From a checkpoint of a small transformer trained on Wikipedia: 2 heads of 128 (1 for keys and values).
Each number is 500 + 40 x the weight over its row's rms, rounded and kept within 0 to 999. Layers, rows and columns count from 0. Numbers have three digits each. The size before them is the row's rms in percent of the matrix's.

# layer 2 attention key, 128x256, rms 0.0172, rows 66-127, columns 192-223
097:422495614482528497435472514527475456440434500532468501477510515543489506512461570485470503504512
103:548440539521526503495533514476486584522455485494468501459587515535466526508523492573524461447507
081:494576522511542449531461526493450495428532437510467550530481567543569556411560488520507509463504
091:593534475543464508480460471500456389433487434515509559549476443481571533412490525538522455502519
105:497469523550563471484504597498491446577465550535478497427510493472537483504478505523470569447489
108:573505498458494492473525468461521527469437555467508492490510582445523445480537531545475477513543
110:608495457530524566524498471470534455462501442475514543512508492491548554462478488507494439492516
103:475456514495505562483555509471550472495559543456513438490496542426530464579450580500407502498547
106:510502453523531474573473449467538475524449537571579585506473463527509519513468412456531535515502
100:562495579557463507498470579574472392483467507537458536477480536527499509486400549478496516522454
105:517504519562479474577500445475486526536575531473539439450541476494609442530524458502430510435536
086:526495497529571478490548481494468483436442479488517564545484486525557566479514449521513515471468
088:498518541489446482510547498513518568502432491520513560491505511486468462450425536496418556446521
105:502521478557438398516517527554523550509559501437427450475515479458562496576510461570577557498472
092:488447508515552521508470507534493573530589513388520472487443447498488526460499492503489542517420
097:466533598462444567495527488507534537530505528506520439529488453515471487570405501482505535475427
097:465503526472493465465479485488533502522501548472538451427574550496432461479488423456493467514554
120:594493482467516460508442517481505441524551422539479575494514482498467536482548496426469489435513
096:486541512456438479480571552522502539573476618517569514456505524490465445477465461486503490548511
096:520562511376473498477540480525518506431495510557563587560490502507460472524466504471482567502469
103:430461452471517439523477523480438474468532521522529540382466481534376443502481472463496417508537
095:519442478526479588512517501441507419469525489480556479544479536522440550535518464490491474519516
118:577412482533547550478489486482448503523474471533504444563487549499580558542525486490550450502503
091:379554567417511566448474482508514472572492544463466412396482505499459486466496451417587521486497
099:433464517542489444478512508525463451553478504500516514523493545515448570512486488486525478544477
108:430581445526432468539512478476507582485530568492564529487544496527516418533486433542541542534513
101:414597542476489551578563504556504558419513530501454541532447628539539453426554528488518555474524
112:519425561456477514482517507520562516489521566508445534523469506497540547626485546521524524458507
100:444552446508576571466497469450507450443471459500449422543491457469505471508518480508528451485560
080:529542520480461582532524482475513541542504491427570483533472519501510466527438555464492518457522
084:503468468504461578482542552453474569501389441515513472597444449578516472502422558537511496500487
110:524467528535568571519485539488429537500503481506515529559486554495560589492501480525487495459507
111:464448467498476505472516489523471480469550448500466489531548532447523569455537537510520477557490
127:570572517522520461492516460506527463388446525505502528538516537507571503439485505538487500572521
103:450442604480492492512493617509477594511515535508470485466494510490512524453476506470492533567452
104:454475528484471513465505449510527494518439474492477488504447477496549510525562545544553568454458
111:498488493541470436521488510507453401505466509516489530459405453474537485438510413491476480498481
106:483500473489558465521461470481470588442484457501434537527513464514485548499446451497560523495482
111:407512466451445471459486464498466502472396466479501509501441501493412466474498480497476496550475
081:501521535534470556553524541473471545516484492430503515513511499544488472558466552492516519434511
112:574523536513521497487505499522471478544415433428471534486536546521538509414511560494531492485518
117:532404469478522589471482449465508540519525527532522558586569534462518591560450534520522503505537
106:488480550505516518588542503531489502557521562425522490463519492532476450475477503531570547566492
104:563559548490531569608516531480514549496482494480570525542519575513484449490526484494512450512541
108:493511531418497474534500534444542534494451484562540526491437488506513460552505496501481459418549
101:469504466497512490491494499484498546515566479485552505461515414474473554596509505520473548531496
084:560513441508493615491530508497484554484448467485547598529460510509457472540451520478560471488514
079:520527492570467551584489530454475488483494426478503480440467417536427455535469553462473435509492
117:512510532511494481541495550466491457537518567501574527405522511524524417510573460431473540485514
077:456494517472539566518494479477518521465573533481486431490487533497452459495523493467539536526520
105:358491503505494510521567508445497523581563512509491503466517503534451472619487505589495483466516
103:499479559486519492482502546494503435471497512475528448462523509525424477506527496518481531496489
106:503465523516581468444478516487485557458462581493539556480498550470487542502508468512514470485497
115:512432432392525490521473511463508482510525514501625515478515530524433439575539525494429499534589
109:516430497427564455515494518522474575443525505529529507503480514532506472551496453491546461482459
098:466494523431422491459489531488510490576529467541423456448473401493456467506427524444471450497484
109:502512565577454410513495549508450456531489450506413535443498470484504554513481473475464444459484
087:478521546479460554475503507494466583567483436421486509551471459555465513500467565486525530487482
097:548517503520473507444489537546504551600427478428465509518566485421507509450442549441471532524511
108:511394559515485529457479576583474490540413481503482437477475487509471483417475559462468547531408
113:507455529426549510472507506474552567461535608574545428546526474492542487640470488531453520510466
097:522523539443445467522480515517538537554509490441537483447453436487466409510470559447408533505473
# layer 2 attention query, 256x256, rms 0.0189, rows 67-127,195-255, columns 192-223
115:468452558485451498485479506483522485461491500474535504460478481475485482468523521508606529538491
098:428468485516535542472465554495558548457576539555502423422516461507482533564475498509450456475491
102:481460487566514500450456585526518464462551478537506504506488457481512487444522483457521458547481
127:527546473464481513563523477498498455503512449481505489530457455507533512462547489491588493541480
112:449505530472490504460515481491515497486492557533515487500488491481519478523525520502594542471503
100:467472523539563550485466581495557507407559532492519470501494458546465514532443520486506524529477
107:464562505451511484523478467484452493515453426499528541485519540521535451514463501455482490495515
099:594503424616504510503488530522501498532427574487522482493465458531466505469547488504495564472480
105:507534505511488547543544467489497589480577489491553502458483469463504466507577474544499540521499
100:535518500506545484494499483486498597552533442532513503455513570530554475466446525493558533502516
107:503438516447505557469480544504559515432571501516451469510460429521501524549501578490481501528498
103:480470504412506465501536494516454508580512363449493536457476537499513460477535506514502515537527
111:554538482497529531501456502484525549521551558482564523550505534496492489532491452635422499513510
093:577523520462455506529476439479487514470483594471495452541487521501490514524471521567521467477484
088:427539528514480465504497475524441520566441528468453491551518540485541428468495506450527532563499
115:550493532478455528437500493481488512501457519468496520505489497500484518548494551546510481502510
084:527429512476539444483500504497497499498479540490493479530521501482520568481515489516463409493528
104:525451509451469485540512463488483552577493500502497511518468501493484478529514520525489477487538
107:495490532483505496522494504520458545555492477449441479477482496507504490488529553493503527457524
115:579471503481511515511499495473521494421460505540513551526516433534484491591474504482385482449513
102:426509456455458441485521510503481551491476482473474492489548498484537525439485513422503499515499
116:395411473512509500456449508520497491414477500507459482514539533502505515480488511515574473481493
095:480522522448451473500501512514495496598469488473489527488501499497526497505466513513468444519503
107:531467507458449513522492512486533439476514552525518493498441559517448488537508521562555461501486
108:527534484538545527522495490479501558523437477507517503490525424505468501443499535512454573538510
095:531539491534436538498457510465569537516488589481491488418515424500473493515524564500451549484504
113:495551471470517489530527420509426503526478433477460522512527639495517503528493483509478471502544
091:479399505493498445446572547509477371402467538470484503553505487493547482495543445460515429541474
104:433559547511477427515509429485476523574472444517470530439501539521543435441531508466544540534508
109:374533538510455458521505455502487546599491458506476533473511499510541420464435501432598541550492
115:526456514518460524500455532501578468491521592487525441509546421497490492513479528509500453506466
110:398483493466545495458478554484515461440575454435503494513479520488507509521476527494495493526499
083:419540467522485507522520513512498489485451512510464498426488538496491481483521505520561568499522
111:476595496513500544529494471475513493528420534510520532540536538529457486551450462463458507450518
120:439570511504498512533486450528469465549468417480478508484498597490534504489508507559510570474533
094:586487534466528437525572469499494582456452529564500525545484534529501468467553492471501482508509
113:489525481558486543499481523481553504487469620548562479532488501532481469497469453457464486513505
110:567532502459418478541547479496469462463385495511444518563477536520501488537595532453545532495496
105:483563545512466451523534438501482509543442499531430505478518560501580428450482478492530574524484
104:457502487477473527494439501533540519491580505511495446419512493492524505443516520518582532499473
110:430478481586537512520477539543515480420557528490521488533508465508460530437486467518486489518479
114:602571452494455584521551471480521537576488517489473507540507570495513482506466514537510530519491
113:455451516508509506501495529462526541446539574500505506480517429477525481510489497481448462514511
103:454482520470531474499493457492479479551447451498501541456511479512540490531404472419447466511515
107:530526482527558497498498461522445491511465390438519538572503532536494545534485478521447481455531
097:515420542492479439472552474528499413450438570502459492529508448522543471487547456538434513465448
106:501510539504521416543547492502478474582440472498466535498515558511565437464467432467513547510496
102:593476493531482504495476553490493467568412551483504493433491468490472467447517473531538457515520
097:538418494482493509460547502514504495455551559468473476561532456485500553538442496520462445516495
105:564491504429525499539544448501476506518415486535486514556504498502527447516454504437483510560501
090:553563538528439523519540480523477455536485504456510527562511414477614459452494486528507547575494
115:529476513513503538498515515477542471427505626536546484515481492519474516569520491546447454510491
112:453397513493474455534531484511482403456532545514489524461502487500541498495549475502522535468482
109:527541490459514551437510462485506488511448450486482498496455521506438523560433556487450425478530
095:452442521421462428475562466517437461557490404493509528518495570484510472486512481478512440515503
104:569396467476524542456492566514503489474515541522550545524477531469490521505510444530422434534506
084:521463513484448486534459534530479449563499475480470473537501534474532495492503450553489440511487
111:470541525483506520473446523501474556529487476432504474486462502487483469460500522459546528491477
100:494487539429405511509502415519484514483488525514461505532488508481527524511567559509604517476510
106:403547491523515532501538498479455495497490433481514520493468525485502458521441531414533551495529
103:561571533464479503512527485496470532622482460464501541472494528514544486494507509525538484521523
099:441618490463481533470476498471534455420453527496484543582474519520511500556488523581549540546483
091:571451503464546495519479516495480465590539478519473477524459510498500459534494487486468517430520
087:528480529462485504475523528534517497523517514595450511491477464528540467447548533416411523492507
111:499582488513492463549471531486507494485543521517517487485477586482493483550553468597506444535500
102:475514483439484502477576463462530488477512458510556538517506550513452446568477504477535559537439
110:466403516479522529458449509513487526503444445473458512539529464528424547513469549466441526517446
106:512495493511452510460485452470481580477544485486512512550575498472543489523491496417439505506514
099:571543521490498405515542530490540490430486552475453469469514568494539492439513507503482486545473
108:556469479570529563447505483509498571479550562507475492508522505471600486576510513569526577494503
116:530527509458465488503514566482509461528495442427529434536469515514501529570481554513518479511517
095:463452503423506485491445451525528488522562516546497497457491490537441468508495509555478530456497
100:529572444510458448535480508523482464552594577590529505494517516499489493519517522549535485496519
111:516543460486514486565553540454513568514403544480590500456447510535515470464445508543445523529491
090:563474528571501506559467488482488509496509452475531509571507477499538551467489597542520417499510
104:581432536543526412537486498544500501502538544465496559545534410474536507458514490483499475533522
094:434579451536495499468489443474470495496489496455570493503506522497496534489590528559528457538486
089:418560477455473539491549561474486476581451514498512425511504559467481549545497459516517428467524
106:402455489508484469448533446515537562477557521525515481470549478476515533511521502597573551572475
109:469485488465514451449542488517530472502579523541472477461490489467478516481535550525556541544488
110:488488493462527485525492527480461495489465420507514502543482439531536524567521533477507413471526
108:445543491467523489499461489471503550488424528463485498561505511479505530517436499392533641489488
105:506523482490516478461459477517482536544504479427515468582534440492518540491517513454539510510497
095:477509516553446528476539496510488489525510462528495516483516429470486515567487507593474423491494
091:495537486530529450523526485477450529470563448544559494540495496493482435430471518573469503515550
092:483487498584517480492481529504522526429394521463535482454506561515532521516494499496459495563483
093:444409546531493503454458474498538455457498536547446525424531494488481482516571459486474502542488
113:488524489562531504504475516527471418532489480433464443497529513462444508529496517551501500599519
119:532452513515470552508469437496490484537501448474545557539462505528470502461504469464479479515494
092:485454506510505482527500483516505456559489585539512510511504477516538476542514465449489556522500
101:559450509493517483496482526538495436538554570448491535497523527528522457474491442498551560528485
101:455487529489470503510512532494539496561499410472525481549496546499537492483519487437530533570510
109:461428552435469529512492455469514532470486445496444515505474498557510487499502529426427569443480
079:435362534551504502514493408500515535443487584516498497446483471505534442539556507443458581507468
106:491471562566517559527470501506505536489471455496502524514561466498509508542462464534479434522519
121:502514464476529471471508521523539534484502480456421470510503445490492516499481547486493535543492
100:403514570540486499552542460481494541522568439554526453533501527472499476479552485501499476532504
098:518493549526466526549524519482523420461375551571564537472464479508458472428455523454392448441512
104:487496527497551476531461445492456403485561533492468508483505515495487516364583491523502461497483
095:538533465528509431533490473525509482563523532537551545498510520534509450524453486513573628540489
101:495400510476476516505496525505471563570565510486484491571495467523527496519462494602486577519509
098:502537500517481527499490505501499525476475474413453502580532547485555532536491505553445475470478
101:502416493511480482488543451523472570507481504504519532471571459494517479481483521595470577562456
102:456468510467461517413565487482506535456492523501475502540518498519537422521473457526501574555469
104:480490525506526493411458531518501453453512487480449496537517465487520507476433408452481419559507
098:553589452493477532480529511476480548554450418460499493575516549521537520510435573506523481468523
102:533459461498538404504534473520527513527515507527508519532514480517532477505534479519504518542496
094:474498489514527488488504549521479483494487525527551519534472490542536485502502480436543499487467
109:523522515417519446445542546513509488507450484458468490469499544490475498544452448534476457555475
102:574454533463503528536533491497494488503479412477459540516518423490446544526471471575434378483517
103:529592552467504478522458481490469499497573496471514509518503528541518478523418422535534585482487
094:475464500442460523514431481510523508474493484488467515465507512479538505520502481458460557470458
099:409604497466506500583499506483490468488497498537539449418499534483506440546507489550411430556479
124:550507482425487482460545509475503552464527471409546482450503535510472492537405461511542584450459
096:424543468511522500453519510499525447538467494504497505494507454508429514543483440603424329516525
083:479563440466531510512558472460494423498512538474517548548498540473493518479477525505580445486489
102:395601482480529502427513502509505428563527581556520489486474528491517513514444472523550516529509
094:605518467510536502506526557531466432568562519514503558541509497528484466423471467597563521487526
110:504371451533487526475520510518509494432424535500516586559535497485502550492513558546520513454496
102:484471539447479476478427458515510529450523505495453534482526516449534563447550475569492508548508
086:537452474520502528416445455524500486516485477449492523487518490483446526501440523417535523480454
082:581494461509515456450543531495487500542532513466554527494548477471478480536464475529519468557480
# layer 2 attention value, 128x256, rms 0.0167, rows 0-75, columns 192-223
109:520510431498491536545548479500478522534545480551507524546492539501454495542504513532513547473525
093:538481471480435495477506520508498545569425547534521460504478550525525515534480461510525520512504
102:420561477478472531507546541488526512536541398519517482471526476496518514544522487605493436511490
093:545542485468506473406522527502494515460500481498531499512479571532543550529533477527508565490484
101:522502566482545473536502443529467405502506436504482494463515566508520481494496479528485506498497
109:574591519374491435514557506484500559603490422482495498554482503474493507513480500429550561412483
101:484513501478518492518476486541490487538459496542491489555494512506502491491526468468452514510493
101:531505440529460562412518529509523634509497578479527507536486488490473443554389547491600523464471
112:614445506501535502502465492480481448444438533494450490550517510502515492452557437493527487568493
091:515547515473527455382406515503506507420438568494478511545521490494527497498483501436509497572478
098:513518537542481491532452432532511515523469419534509439540464509464518528542529505506513421488488
099:585428522445575460536454452508501438425473438490488554474515450503516459441464525475526486443532
109:518498523538503529450503479496499447534422487509499513423486478493494508542597490459415438489492
178:521484480539546518520446456449467462461429519530445453476464523448460549545517533546518505551555
101:429535455459504547491566499495476465523588451519520509536465563489480518528500582500553500388520
087:510473493511533502401489475499491390462496553526504532466498496484463482474498505471513462460517
096:484448541510519543511549458532508518509581578526498535482489493499506518483405439497436472510497
107:561530475524449575462528498493523498515533493523523511589487529482498511493431460543532477425512
117:470523458489501515482546592492471571585549437502473489475537509475530493521532510445476487516529
101:499475493545552512519479497485489444514481505554482529510469541491498517529484473438459509558504
098:548563472518478539517519481524497483503586520536479519494463510517466476447470442501487521445514
099:587516514548498518425533491498532476538511520519473524573488497497478516518467447536480464463523
100:488557516459536389504522468490507507509547450485470495487476490486516520443489585458488558475512
092:611528482580490518517447464502515467506447524434537488438476447508519479495554472512490538510507
090:584439469456516482483488445491480520456374462490518500538454449493503512482492457474506532491481
090:556565547488502480419516444458505509459513527462475496520475492503477507476566555482457543426524
093:495500532522569455485457523522504469521462513497532494474484473511555470486532498552465564511503
092:465511500416501477518559514509471496629465478567510511538503494504524521533546519518419511533504
087:609574518540489478526545496515464498542529581487476518541494527477531471528455469511520545443477
098:537507530481518499479509510518471497475466494482461509545489486498569514513479500371438431498497
105:492519520445487521450489541510523520535540491478496489518525487505490521495522522541612423505501
092:450495506378487504434500509516477556450445542514470473524502565518491513517340484488544558500476
103:457427548510533504469475503493516551443510531532495519485528487471481497455431525491487537461480
095:530475540577542536451495518523503574448493539464505519484503416462504492441577513455513485535480
095:530492512458464477510534467469513491525509466498493507530479490509480502536544483516545518501494
103:544435502522553556464509539504502490533553482485487500521487543514468512469455481550534534490512
096:535485461523515564515499523517453492550496377489522548518469507500516477464559459527523480521549
078:548480498553512536467472501529454504423582548481502558487523507519483493501484520468489463452514
095:476488503459519505516477483519494517538448486519447507529525489494487518504521437471557566456493
094:481512554526483467523483516478495566444546503488505572486535460485502483494467570532492483536521
083:528546514461504472448482480475497400524558522484446489491486503495514506514502489470458491492511
089:506495499472445504500447531502504447496498490558529515442497506480497487549429474537492523532488
127:489455486473525523450474431502500453487414573474500517516495426521496512502516471444526480494491
103:640522466476488486498561506497515498550526507519505488507468478526476509568440515489436546432492
105:603507520566498507511524530511483411480482469507460498553530526492522508450499451562554484465510
111:537482519492569476561448553471486432576534515473546539486527504498490477501515539530444579484502
096:490517488415506530554485527514537500647469483475505469528507505504518500551508460465454512505506
099:477472545467506486528476478488527584499449514493521485464508463503495507543482565437426488506493
097:505490501469516436530506494516478503375450553510501553517525481515519446513450490563495589568508
103:425450515466508483470529583496493496530525395526500505495483523508522503520478581419516420513508
106:481534489490514516512478526502491500568544524482506504476481498501473488507515543450409492475491
088:486465502487469419435515551515512580485452525536464525491485462486464488483458466445538506488509
103:465497495471461508519512476499494470605544558563509555549495481496462487456492518491401564435493
114:532509470463475474482505503502493451434511528476488519468487510521505470535479526533485544426508
090:478573506515523529545522511477497492514597593484530525480507478497485497537494580542512529480494
093:493593519479526454570476513509506439549515427516524502456470464532562493469502495456453572558522
103:466552417488482542529523475510497515591492504538511457492463481486468456572450513526483549421490
103:592514463586500543506471533493501492591502472438507483530508536489494499506460401537545473476502
085:428571559498492455578452474484529455493521532492514513461501432517524493490563493488476535546484
100:477491506503498424552476511505502535369457548487462501517555489511529539463519510470522541527499
094:525526542458485566417457458492539532548545476475509511532459539530490520485536481497617432482515
097:485527541485507451514461550512523442464477569513483474486515485486574504518462461510463545562471
090:475415508545475496535474477535530491458491440540498506441505520509513494505401518520465530484523
075:518470515528490445514509510475511518494540537449473566481519435530480513449494566532542478553492
104:579501433580504600434524482488489599475499477463517479511506550489515483511529477546542463523487
112:471503542451430495501460450511508500494485532525499479467499522515484488502454483489522541520493
089:484494454505497468487515528490508578471550521505506480525475465483523465530486501434417540502529
091:530474519467480460579505495485489525505478548488495492497507499513525478505478533496494517520523
097:595579437477506514507516490475496409539505449488497472534538517500505522511546448573431437456490
104:479553489484459496483545505485486541456457466518522508474523504532520488485458556515559501508498
103:512447493523517487582514485490515553463512491466493469525471490489531496518536437495443464495505
091:456522508479492523519527450498479489491594535550497531462490535499465549493533508473521538478487
107:463494492505497532498454495510478513570514386490551529510472558503498492432490456493607514492518
105:554490447482470541518456474488474523456507392474509477503528470505546508475487544499581429540477
088:475457439478527494527546496495481548562552526526534508526503527485502535492526495552471516464517
098:504573464451508514537549493497469445513457476484541526547474509525517495571516492557422515483537
# layer 2 attention output (transposed), 256x256, rms 0.0181, rows 0-75,128-202, columns 192-223
092:491584490506483490507479431516514515478465472457473523470463496564458487525545435444483529559472
096:479492495499513526432484495589579496366571444502467532498486514518537489549477516458475483477483
092:513515553509506526514507500470511434569457496483586490495449432519530438478462517506488490489429
100:548513622472525461526446501425564449481420448516508468517577475564481518396540449467528498537460
102:489510516552514489521503522559566454549386422489513471486531466478467460481505499458506540534465
105:522556505557491499455473459551515514513493529524505541472523421502495457518485527551505506562467
101:479490423554490528472524482555492515477530563540518492427501490493442470544501551439516463497438
081:549448467523542497532503455480572457507576503486464491506492517524452561494471509565518499455482
099:487579503473510509528506461456441536567500482443465517470437518502503495476524562491510502463564
103:493490507456531470521498460509383470543526474527511490451481565482500484519454506525492460508467
067:493516488483502462531497512597535558543519490505479491463568521542497448498526468486539515500449
109:475438556462474505448517569514460456471509530530456561538517522451465483476576583492513436603458
105:544526475522527520539515508466533486543535467576519521535584437466505514505445539538526470497428
072:484479524473489483480535539602530503493518512471528522520547478556528475486509479503486458465416
086:516575496492497475547545486543509504528503444455475499501470484516543519494573465522506519478558
097:526504513565473478534560480422553472441477451499530506528448495485468491561600526470458519499596
105:465482530510515602512548511483447525560501499498511505521457491539460512499455420566502461524491
108:438573502437506512555489508613495512479512485479474476470435552484489480517569484436516505502479
106:551525480508512487446473510529493460446511491523508469500539537559434452496438454510474532483507
097:489526470460480498564475498482543509480468502465520484449544492435524479482533526508393484466538
100:448516494437479520481523561486507515488521441562421528470553530497496466448563527451519564481501
107:510532527491530500505450509512517531463526459548464557552499491508409489454477507496580510496469
102:480522533523478521458487529468490556453526489525557498431497480535505502440552531549532519538550
093:482464515476463470510507522513455508522526535484546457520498441472544568456525471482496396543521
095:446464483456473510394611511573487540464540474518432505504499544479564476465528553472504451508544
108:525504491547430497464535488484511533504491508513569498520502546487481491536573478490507525545588
093:512527541457543533450448526498463413529522497532520446449436484511564480501458467486531463533457
084:555553553535535461481493560571553510552541505509513534491577489550479529449478476492556502537427
104:476508478514476542434479509606521524462483433494493540480501503529479554422468490487542449613504
100:503517504483596501524540552529508528540531527482526531531487445553476515459513506534487480493479
106:536475506464498415524537496498539523443511496521498496559489475480529491509535505490556476466531
102:493495503552476489420504537500559492563533453534464443431561487496494477538530521471463473467488
093:584446531547450493471493494457521579473531510560524556554518480532457521486522501520541496542482
106:512466447482446524436516430426446559528499530474510491562544523470474529469518489488506495516505
103:466493497507518525479522515446516488550526539510533538536414509525469520453463442550586539577510
092:570529491542609461530505553515534521494473502479500484495450500513440496478586509552461536518507
095:535502496437531481488516497520503513508552551471473469544439567481471521475486486478452512354491
103:544542563489477466525517428543470411431455493491498552464494507507507492524498501472512517525454
100:516536473487503532452495562444541441455464530547540520548496455436505459467521531412557487534440
082:537431550447491468483509516441509420501497536573548513563474544486505481512497520504499456540512
097:466528503538539542544552576543540467556519517576514471459494529525433513507511509555499472572515
107:490471458486589561522474581493569442512528546535525539519394492548487490458422452530537511576391
098:430467505529524501485497561442418507565505546545483493504522461424495506503536552485446400498526
105:500515579521533502509480515533553491451504537539501525518416529425481457547476551490521479567411
092:462530515506521467453500582605565458491541517528505539527487507562495484529495538465519501492454
105:480542479510530536554496549519537369504450556506492462411473535443581418513503461495471465519456
101:558515529480549479535407503514527462484470513518553479492526413466516517472528504526490456508496
090:545447494496477499467477416525536561478479546452569511586548467518516543568504487520444479433524
082:545401479504547505465456486477547535501514556518476459519477467515464560557484519555454460526463
102:512534523523490530511467408550488485510401507431529481471508443430461487519399576568453509497555
097:549553468491531485513400447508539471526563574501521534481450430485486479475542512587546529518495
103:528495579538508532515516555505534485492508463482450505458549510455472494489521526534539511500507
102:519557555551463507517503588489559511420495477484458541527539495468487488387560534499543514517529
098:516509564522512601471500510505531505499506501508549464447476437582510564520512489479486417539513
104:509475491531495482510513572471483512539569533501537464536517508490556527499500474537493429470488
099:514530534525512532544524583470512412477517486467538479487466483447540485424543461507519504495512
088:493517462514469556559525453467445549552501549491507454508514475457484478550440512433406473520478
079:481549514480471450452437448484381504519451477515454487494602494431482440513507553471469512509498
089:485496536502476547465501544454465496496496511504609493570505502551518464463439462517616463594520
090:456480520533472512472467483533407528530536461525448510483477534485495547502505513467505466522519
098:575519554495511499531500495472508510497461430558442501510530535558502504467553494479547497475596
095:472476482499554512513490548509515533515493532500506465469518465538496511396460527557579516541451
103:511478522480519523520421515564508422486474511529475492560572556615467493505544486400529570549417
103:497453530551465497534533507434560572458572477483485525569567523525531540473609476554494527456575
109:494576500489510494465458466487461478558454515432499382434533511519516531514532479492476509451452
083:462483546570500576455518495579557521498521465515522456503515477533517512444534508480532485498446
071:509479494466482509538480513469475549484554486495455588493444506465452533543492509572484520486570
107:537502534459532586477450447529529514501432489533557465492510491488554531519436473561486430482501
097:502585522521476399456469524558473480532479453581538508437584472513533482467533510429465467498467
077:495447575461552473496515474612470474486497486476504490520524512566509548575512498534466489453507
111:547445465493517502499539468514368612525457465488396500521575545505500543491518490515475485434511
104:493495505485455512470558466421473505473442479475532568471488524531507458530497495541520516511572
081:514589558395487534477499530588458513481455547542559508449560533533516495495446501493540540496390
101:516523542454514460549499485420483519538511492529611444520564459476490481413544483483481452519508
097:519527520481475499506484454527532493462413504471467497533507438514545512416530555545433533493516
103:432536554444506417455497499468493468519496489506481424547483447457500484508484536493531478459485
092:494507503615529438508422467532598516512466552495509395492534489594507509470551488570485403537493
098:468451489522467510481459555565431477521533514488512537476560519518504477533500459479439459467514
105:537483510480429444492561556499449477492523492451533540534430410452503445466417520547536486510439
108:514509410581530463543492575582484488490548526539443482477526475468509455512550499530494504520486
107:529462545503475475451545552485568469531472501558533452499555530554530529514578560489536518515517
099:553527488467553543515513523600544480558567462514555526496489496498552500502456522474522532478519
100:489509515532580469543523456451495554557462466521472469512380561571540475451536556522487584528482
099:484461414504491492543491483455515478498488496490517600530449491496444566453536456508549482522527
101:488415510460460523537451442468541466504524501544495505548514577529485537505500479475527446612528
086:431489486412519479501559460445494455512491481474456527551447522480470504586505484411552573476502
087:542552464463513550530534560573484510583537507489494528493516563483546452489444502504529537430449
109:482472469517455520495407466501510488526521501523518474477517434507473469592506497453554452441479
109:531559515506483473546497528487513548479452519526454503433463589479527450471476473481538562495548
064:506508507493454486493555556559598485503492474478540527526526495569545452471513500509519484469438
089:543519493555545512507459475525541507381481549479515497484503477539573473542554523530443407529496
110:459497571501515464479568510430488538449547502478442540514454514543505547556464427475485557522548
111:473464493489460466475491568502560548514488470496558537445580436535545527454459550537489434483477
108:455526541451489518523535527538472496478545491477472543468411523510513520474420479504447494400427
117:553476460494515530517488452425442492481531478453512520469480380504510555472450485507489475509472
106:516495403458521518509415542517525535507499564477531506472511467460497486490503524514470505488535
107:409486450541483562532537494498458506596558453548480486451540530479477473466566528524518488510535
110:546563488431505463525525501456513430455486508407469467567414524522460530567537524454512512472486
117:483517473519508533541568448482461564578446546466420514486456532548532459520461506492465524510501
087:457576476522485540509514494468461565521538435522456469467478547482438510433505485517496580489539
092:483540478475407482529530549558606517397521491515482510478492554541514481495470504538474491492511
105:508543460483499422516512464553490547534481473456520572515492463499475437498479466429480574456563
099:465534475520417480531461517479445432562498463494502516496545541439467437491416539448573480490524
092:495538497581546473477507543526490487465500508501514409448508511553538523485528545585521456541495
104:541537519474452494594477470503513458510537500544532452463460540542485471514491555517495510428438
108:503522521508493535471497410489452599500512512476434466513470488562570535526477493528498489536474
104:593572514492484471518544451475553455501528501465507488523512526529493477495516487459519486544488
109:500450537513488453518524428506523527463528463481542545504492519504430535535491479477464545485493
117:457451507565487511499520482539509530501467513518494506503524506490372492552535485501459531553508
104:472472554467533466577455432493544562547480523476481499414508486564521516465529423514524486464565
106:482499430477419472519435561525402473487523528530538530494516537457531529591425499380504486428463
102:527477507496483481514499494488503498486469519514535464501552413568467451513535513566507467545493
106:440561562507473508499524384392517521508509539496559523460525506481503549516499519470519487493505
097:528538507466492482538467479405484511471518492451534459497559477492459493493517466515500544549515
112:527490503480578423474542578539497499518467490525517526516471502519477474522492515405444554488465
076:581472492531449512540492478406489503440506465483524467505502477546444512456510417473497532461550
107:479487550464417492422600547440466526532524409463454531460429511469478499491451468475521519485503
109:512571509502559483472515604556474425450481513511477445467552568472494504513517499532444569511476
116:510587504454499449436462538548525480472522456493588511583580528495533480512588511440485564569532
105:512574421492493499515500521493534495477487519471480485477424437492429514454499420536478505504478
092:539505516465439461506533513466503542504496525536491520566427486550464468503458540465563563518412
107:465529565455436509528469436489524511510497547562515498502491441480490451526479560500440491479451
106:555477488487522496509420505516527436501465571543558510517453477497485441495511494426440380548488
109:504487494481561496459477503533407474478485492452433514495491563480504505489488523461527500488473
076:466547502496502483516527448501469490514492486486500507529502515510462524528501508494459454496589
092:542463495536499440541474595541484488523528551494506506499550460472540515571500479536472472487431
104:479510448468446521448549427460506518494484457462500500487482539467435560477584543504472461480516
100:501564462552564512488505549528465468472511475552521519452544496442422515456526475516470529441501
104:474555518576535539528540473503505487528546519481577468458472543536557466474471475551453480489435
113:474514483559501495493485418509536555533543445495576543523525472480471551502507520437442511446500
104:496515415547475528521518458431536519518500444544570437478472439498462462492567534507509526468504
101:592499511478452471504534524577509459540557503494497551484535443446512470472516481460546514451436
092:541546510600539514530467509459464467485433531577523525490455510455416453500519493564439557511532
086:432543507465486527499524527420498430532495507526415486487503515543515520491479448461537494478541
105:497544487510449508485509518512460503516496544453501510501588546570610431508498471496509545457467
088:502465505502504510417510497410516526402463462543450503479522460454539518374499508560506512463558
088:420454526545484447566535495588517542538539495473519478593543528478518417593516469405488544558496
103:483516462461459500518482517438510453444506578483503554477488515521482458535429490551453557497415
107:523490455484482459450515538543517568518532495458474520483544456448428499425511457548447580429483
102:457543423485457538485478528408523463414481460519538474461612553506485570484481496513544539559520
100:452438607519407494522470413535537494474504455507430514550500597456534524495562485486522464564548
084:506512513518495500483525520600467472545515548494508573494495582475479502496547447441513610442417
080:436468457452514545464496453388491534512493521512473489435478507482491533467493500584520496494598
106:426492536543504484509500512544517495466415454511568510451516492515450536470455530498508457464512
107:498566550513501471552472492543507491532457457474505486383489518537542511510461491498546557488488
090:515461526490485542466533461464500522566506487548484487466465537577439485477542512530575453534518
113:507510521500493488523482497492488553476564579474537569516495446431513424496425477543543604538507
101:558508530474507420519511514527474476450552499524443439475468551564482476528577467478494503502587
097:483505534477537469455556455542487488509464500496498503506532527562562551481459481486514462442439
101:450521533561526548529462488494565575523500497529513436516506510505512578509490477558527527544533
097:561469444509557523451511490541608495439526495501529500505520492476489541413481563618480443498504